Weights of a small GPT-style language model, trained from scratch on English Wikipedia: 8 layers, no biases in attention or MLP.
Each number is 128 + 32 x the weight over its row's rms, rounded and kept within 0 to 255. Layers, rows and columns count from 0. Numbers have three digits each. The size before them is the row's rms in percent of the matrix's.

# layer 5 MLP down, 512x1216, rms 0.143, rows 209-308, columns 832-895
100:153117115123076090159217066154111171111119116126175086128099149097058120090131102104102141195158143090140154121099141141149118088121134124130193070131122166116167103163094096137092084138176110
103:052173161128124157132135162113161079143160140097094127136144117165146117125084096149147109124168113058161203177121128136136169207103108142130161140153119158115170083163078124143117137083100092
097:133090094194122151158118093122144085132160091069128107177103166097186144068201141095071067120081150152147084117094175081166085120092115067094133127092044161124151130122120193112109160157152140
099:127129128094125064139137087094131106140166131180155139183097147129065117185137095070105105121111075179172103102127135135130165111120133215129097113105201167187133166230085085167153107145121096
099:043135137069099103178117187103153129086095133129100107113092078161146124159106112071106137123151150087160114112173182137084111132130105094143119144147109141122115114121111082160120094147180162
100:171125182163142117168155193202112154164138137116164066122163108143099107145108150123151154125097096133132155103121138143120117133054089160083109136102058135125097096139125105089130128124132045
102:186081133094128107138165175144110164138131158181109079115138107128104096099120169127122116162176119205113175142106148121139156135123160076159125111079166082108124101103082175092150171145120119
099:148122116108140113075193104102109092139137106179169144118100142163182126152151123155046121158150167092146137107143113116137160092121066139120086101162099158134148166120152111176205121112092132
100:197145123107131131110159111131123086125100092152144134111173103114098141137109142109106176147173126139137133089167100103092129156130108113094131118077146098097150109105107169132156100141098108
105:143143073062201083089122101132133151179039108121090096082144119161101141084184169133084099126121162145086179131125188102115143177171133171169116129099179098126099124072112071120130112084140171
096:173146096123118132134140157118098198149121179127113120093100135116162167148124148154071149155119086141144092124105160139159062144161119118173099130128094169125111094131143145130117153134141137
103:169160128166088147128188108101137160122164119092148171140113109151122148151138065145124141105129116124175140113106054152139154113115077156115168147099153122107117137163081096199102130156082073
099:154136191120198171108128180122095065150127136139168134122104161089093140151095174123104108115180150163100174128157147183176115091060147120142094085097166139130155144125118077166125124143079104
100:139148127094131066054172086229122123129141156111119164046056149150090062076114153132099174116135143070153135107115092124127080071097140094053148151118117117130114116165096127098106172196099149
100:132154124166153132167136141131096144182106130123102140143140112146115122079160126120110131134134132107082156134150094197071131133129190073099079157100076111114095098071184091143194120071060126
110:130118137080183143074065097126160164075108111181125105086171142160139143090095111094092104157116142152144041153127130060082125169067156153145062113180159132132218133073142123122084130120102167
100:128101087072217125139103124136123124077115142106107090145078091184149131103187095171094141116122170159150136084109098144089174144069103142155157086170083095124097151129186134163165112169146136
102:145157100076149143092138167152149130191124163146143176145125068042192069144097105150110147178182077157115147154095186126112122193122138125155147112126144091129153105091129123149136133132178185
098:185120107116144100078142115174103113182112124181090136137146104092215152119174122119163084123102106139245140079132068145137155104086095151171147111141169163114132090107110109115072097150202156
096:180111112095114111131104202095120157116120147128132164147173154156141131162150135138104134155066096078155109129094116127111117143144141130116133149130175139073120161116141104116170172153126171
099:123132122124147165110117132142112115123101188123141057083132075128147127107137127165150131169139167138120150075079125185111150062110119123146134125131094146170103092141150109137036136148201126
099:143068130104119121171125105079123157131120082184151146128068120141080110178144128168120085163182093110110157133158114132151068117145150161106110186160147144137114134131118110095137136156114052
098:085123159111116094138124129066123168113122122165176119192111180140129163093121154192101088138133105134177131152156150084108171115158126120116147096114131130152137154078091185123084152116110178
104:065117109178131125113067123133086160129135183080101126136099173117165103107093195137114094107165117141141123120140090100175170154110133120134148126133129130152159143105167155185130088081130131
104:204153167139184098156185165125102158125131152144143154176144111154135149144161150122126109143116126114135137084073110056079153062131123111070139142129075055143117078104142131147115131101069109
097:108174158172163134160156079175067078132109116116151147142153151066127139119106137083120119133167133077171154134109120067174136083162134101094164148089153121124145169101067114071133156078118089
097:103166044091130159119120099138159113153087116179130106136165153119141134188191075081139108138135132133145168210068139160094113138047117185148126160153128158148123161156106165153047121185154145
096:156034136161103135119124191082113092149198105122154144118155059133103110111104117114170134096178111152092137131190148090136140088117156139133101145130148070124098130174118121154103119112188148
100:087134133115161083133164136124110142129113190064175085099170134134129168152174151137061121121156123137076126058104146106144200158186137152130132092156190115124111119143148132075142070054116124
100:166155156144140115164146156140108132152103118092159150123137125180150168122122153129102136108182181169090146123091141104134097162165172129104126163117139166163138103141193146124128164126123153
098:154109133174165099179135107120175105181123113104147123098163130105106067105127187152138131148133124099103112091106100116151144057118153136106077086101142129075138106118109101171116129151134108
099:121106149162159167088100162130099104160162156138160105157178124108131104140152122140095099118040139189178161138151141098081110138078150105107120151096156136097090137150198199130118139059118156
111:143122096134182114149104111164173130163191142129109123110125112140128167056104110151143061162100131162111126115120138092143077195105142081162154150149158155131120083129147125152120164165156123
097:130152092124150109154073125140122196124134177113136161125088153137135126145096110152149103125101111096197152178116082132135153088161155168156111171142154153101136155087119130125125135075129152
102:093094146081103074156167053157114129095189140134107131085110122134119082131160134081104168088173075128154116183096148118103137113095144136089124116074144144141155163128072147081154150072126106
099:160143147111142154079122173108104112149158160123137102129131118141175124110173097134203070136157152144127108151141112130063076090153123131099110123142141086150168112139103082160065147154166086
095:132111119091074181090157090117157095104146130181121080106120196179123128159141153142094100143131104102124117095085162185091169193155213140142107121141116106097133079098109129105091115148101151
101:145131075185127159122138162112119124154099088129214112137205126141112103127108139130098062114129101150076130152094130142124163225122121170113158091102158157186110101099102155107117099142148075
101:131107148125105113123101151122142164095103166113073202097136157091075083157131110163147148104145118124125144163128076136096066108121176111136160133123134139130139153132058174079164162137149130
104:146089076099102125111223108140170131191151173089139151113117054143099116167153118167086145156150126078155163164093124180100118084154082099129171097113064098187162112120107115136145148092115170
100:090120128135098102156098193137162152172170153101092162099152103129111191134124125164155157062170184144131062134099095096118190125156148193090147147117152120104079121137163158149113137132113114
100:118113110166091164130059117161096097165126113084111070183060097108079166081087116107103116183156113124169104094125076127102119042099180160111138133107171164108148129196124199141111130110111111
103:203154147164101063144102176129096090164074169176073155163124132122105154164126119121129143167076171140135179113106142171177188134135117112121166117171119116139108134095121128125167107158148104
098:094131157096104128164148140083195139124098169146126077187120103173148102139091057087112143105095171166177111127157185128054123147121165111139125119173134037113071120135136107128109120238137175
103:124054118144128075126155097095160054076123121157198131131120117204125167130173103098128106139150099140105112179184140075145127164161168131146149100100110160114057091118181102165120151167151116
099:166123162137125124148132138137149108104105105112176109129141165093082125119104107090103106082064139148163149084125119198104165174168163146206145168137086073151135106078112153137087175075113115
100:117107080222123101096117194140065074114126169136113118133184139164150077122122184144183138131129126092087115143155184139138125127119097096173108167077055072093164108113137112077094151172147135
097:173123078149091161150197114164223159146109126137199125173130140120078104056193103182113151141198087176170156139146086085144079132153180139151090074142146147148137159109109213138109092126057135
099:118122113109115116168107069103159122148126083088152136150092118076132213185129136124132097152176160152143151103133085155195073136137190112104143136089149100151083120116196146136160184163093134
096:072162156141147105124118054108117130139163194120143183100097183055071123125125171101107109141195106088153088111150079167118106152091148156113186155154111133097171079164050105160170128106089110
093:158117158140143165189137136110155133068133177150139149133113182172228077136177140129160138092106176167116096158168091118128131189147169116130117031099116082121132082116095160174165095122145116
097:134147139128173166147155140148151133069140175105063172211109185159141114137130107122140140155158170083112106152137108175151139111097083157184154191137176135062135101074059149137119142140135157
102:139120067113060122222190147146099134168104109185170106120162032141161132120138066122111119151084151120156083093163172149133127097144148051163170092151130126109140146110139162119142138184149131
099:164085138157109124173171103107105060158098066095142116163151144128200112135091149121103144098169160087143106179132103063108108140144130150120104132077121096157170191131100150103089089082121131
102:116097093147180135084102165067112082127091124085155151129123117110100098050047103145193108184135170132073088173116117076157164111125118075144113086108134137173136146138062161076171136198178116
100:132117093102136177164174120074155161061141119156143134200148167112151147082148125117111050118113103169164088152158100124156136170119087155125126121165111115144133138080136144147188104148127113
092:131129078061133156131128134154089130072158151108169110160130165175134121139093084132110078134155127131175102156131112129171131151164128131114126179126131133156141062130118065121142149153115140
101:225156123122166145083093091108100131145149148129137154052149127087143136135155140143142078122196073175168126112088122130144094091094114111146201107085178134146098055154111166069153117101074144
098:125156157134167170133161136089126082136091140150094117151129117093131084201154118120109171137115146111088172104081076119149112154150127142120169089068118135129098173174142102097116182144103157
101:139111109141131118089183128152146200131115148108089186151102150050145102140138129130107121127153136151105155173175117084115141076149095146145114151100145080142108145186093085099100107150112189
093:120118128159140106142115158053084133148092132088158112116150166153112177110133111132135096164132140146149103128114183124163072099118163067132089118142139133131151050119159160158105168127153148
095:179127175130179153110100065084114173117176158085076107123132167106156088108071131133155177141128122127146167132104051107130160119123129127150096143126134089073143181152165161159147172096118123
101:137153106110168162081123201137159112084120128105098156101112145055146117162060166177114171148162185069134092115135097159171141107089121138094088136144150132118155157158100115123123115155181132
099:146114102084132151151167096134162095142179148152189169113139071118110168141137103133149106057123153124085198183120132169094137086124126130080102159155110150121101090088129147118119102156155144
103:136149207163113135108105133105133172116116114086174164128179110128163074100134099135134207136183121108114181088134145128121123172142163100146141137124134124124215110121140139167067103201092115
101:137133095155103152123140146084153065188180175050172126137112160108198141165152129127089188151096090118126131107054060140125110078125124176157124133136125135119136132116135121107144124168114118
100:144158106109142132166086188126146127091152083088156065145109128145097191167118109133087127095052216095130091136109115153125090176131117110121104120167138141127056094150057145165115143099159131
098:170135130151113161138182070103107092109069151134162128068123141180173116105152146158147110155113141096136126137080156104183108121109147102189107109140121192077102107153083189110136145148161108
100:134150144125096124052158152133167178128159176063147155095028102155141153117132136120122151108091098150141187101148076142148153130086116191126152109134173129131128105170134141132155105188156131
097:156151158119130196070148120110086167148107137164098158076099116126165209064095061069098066084125094084108111099112175142116114156154158187143086113158117131128057129118094091172166132181190145
099:119108113156120144188159136126177141109119085110107174156133178124113136156156140138133162128191193134101106173099166118107064143114125148154069125162120086142121087158090130132180137101113091
101:133108173095139126189083145134169097162150119164164087069144134125068144104123101148096165157109101098132151144173147113201175168137126095125097117131106168108077125070145128116079163046105130
102:095165184114188170170100123112138111079117158132190198080144113114165129084044102129097092153095199183070105124163205111127081069149071075120103146161130120087118100107128126127108175123167148
103:132109195052169180105123163143091123149110117149123151087106133100152125132123155207133134151137145147179118110084157110173185123159133179153103133148104104094098115174127102053165128104136173
104:117076177083114114184140084124192154144116110132127121062157132136156178101136130142127115126130143124176190144118138135094150170109148172110144136125100102137144116101167134101126137100145120
098:135074118176121114205154121175138079120122170078151154100139081116089092157118115135120109142148095105065113125094130155108154140038167117115123089115110056141073111111095119142081138161112087
098:135142158102126138140158201165056115123110110096220156157141141095109090153124083136086116171082101124143107110113194094151129160115102096123160139119040107109118087101109134149132108219146152
097:130165134143151153119102094119118119093104138088142120110144086085102160154093123139128103093196084186110186115053140201117137173193132102096090113187067118104123119110169171178132129130150136
100:154089151124144093051109122174141158149098200133130087088123074107163202098176214116127174120151097137112028146131124176110077131141158093153156085156129153057111076080153156166097074163073107
098:091127164129108137170131135136128095111216117156121119172127099148115094064101108119097088092136060133085084083095102099128087141104105157132129075138136105143091136084131099082191153094123138
097:210121167125166184157146087144088170091091202152190191160124124149117152100115186115128164178169186100132153123109079153164180175109142161106086166148133188112120144142149130122147151126113170
098:129129115109132235112132084125063114108132152156141108107153100129159136147147177132159133123133209111130129096107095131121168055125097144135112137106139197129039089087130124079161139148117170
096:169163165130101134127116086170114138134095153168056130140047131160133114115123105139177072122191186135122132068110135106123094123150131127113125090144127114121059155140217203090135193125116114
099:122147120142131132136152122128100130124088070175117106132127145170163127116135087149100118128173086171141134143068072131181104165108057097127163130128142151110138113154161125137157111084073108
100:152159092140106109161115126105131156134166092163077150097143152141093145121112101106102112114179149097158082129088153132150124103167152175155144108127124146099117095109180114166101116161079146
098:103084086143112147114180160133014143155137121110110138142114050128084102098088168158200094150119132104120146117127134180126120134130128099122105123096141119150116154059140073145124085068066037
100:077165141165121187107151149172080108152138115088114108115098101122135069104095110094161083080167105159135140112105191107121160179182056078047123091097146138102110128155192142147091082153090092
096:043163120126147182135055171111134084158143070160147103132132165126158186123141121149132172153125098090183176174140110131144147212097117098080105109098100228092086139142142119172120114161070107
100:096200128132091094151155142092089124143130131096162119147066205128106199114191215106100140159174081166087175117207121108099178118165139116121106148126087109135094158194129162124088126152114122
100:162100098096149167133184144114160136099117190166118066142209167126108138146125148165127152180126103149083146063074144142136112143149180086120155116115168058130073124143146151174076122090216064
102:155113099166131141169085173117109091119187150117141163178095035113127100105124134074147103118143153107122167023108147203133129183124161127107119179145152168167085135149162159151169138090090098
098:138161118171175099158191122114093099105166130154192102204114117113170081106138135127116179142093137102112108192124142126072111164115101129148149151182132114145156106150142121160165195114135098
100:180145155140133136129110103124056096135111148085095167150103115113165110101103168215065121192139129071150121105107097126108095179146088110117119145114106100070118132127113082118182116083099126
103:088051152124146067139068142140066133076114124149081097078127108149155163055080146084118119094108147116138124125112177135150089071111120120151175187176159109127151124168108123135125159149135152
097:172101157110157094174135122105077115085146093158101081107122162160166142105143144142160128144133158135121116106200121173143135111173118110134126123086082147082144152092160085109070081161119153
099:222097037119192141184136097179159128125129118134127177143188151116155123124102094190183151113160131104095132116151110158126142142112110085087143112108058134161113134083170084108162171178132154
103:066099183109129092158093139110153114152148113153101166127115151119169148053075128064227095099109095142154095119107141132139093151133167134181040106125144115158121131073090166145116175124123159
102:145109117122147142157119154178105104186084151098090118090151151100158106147115139074090123149109171104179098164154134177111127133121082126113107109165089099096233108102134126079099154131160121
098:096153094105101157137120107148091129167104108128137128082099145132132163108104153108112107116145120128124151120118152100171130111077160073086082097164092127125105139147092105119132160090082113
097:095094137106087103131083216133105149139111103111169179120146120100105080162103119149141152110143122131110094120159111108128190160131151118131162045112122132178152079193131127139197141117105097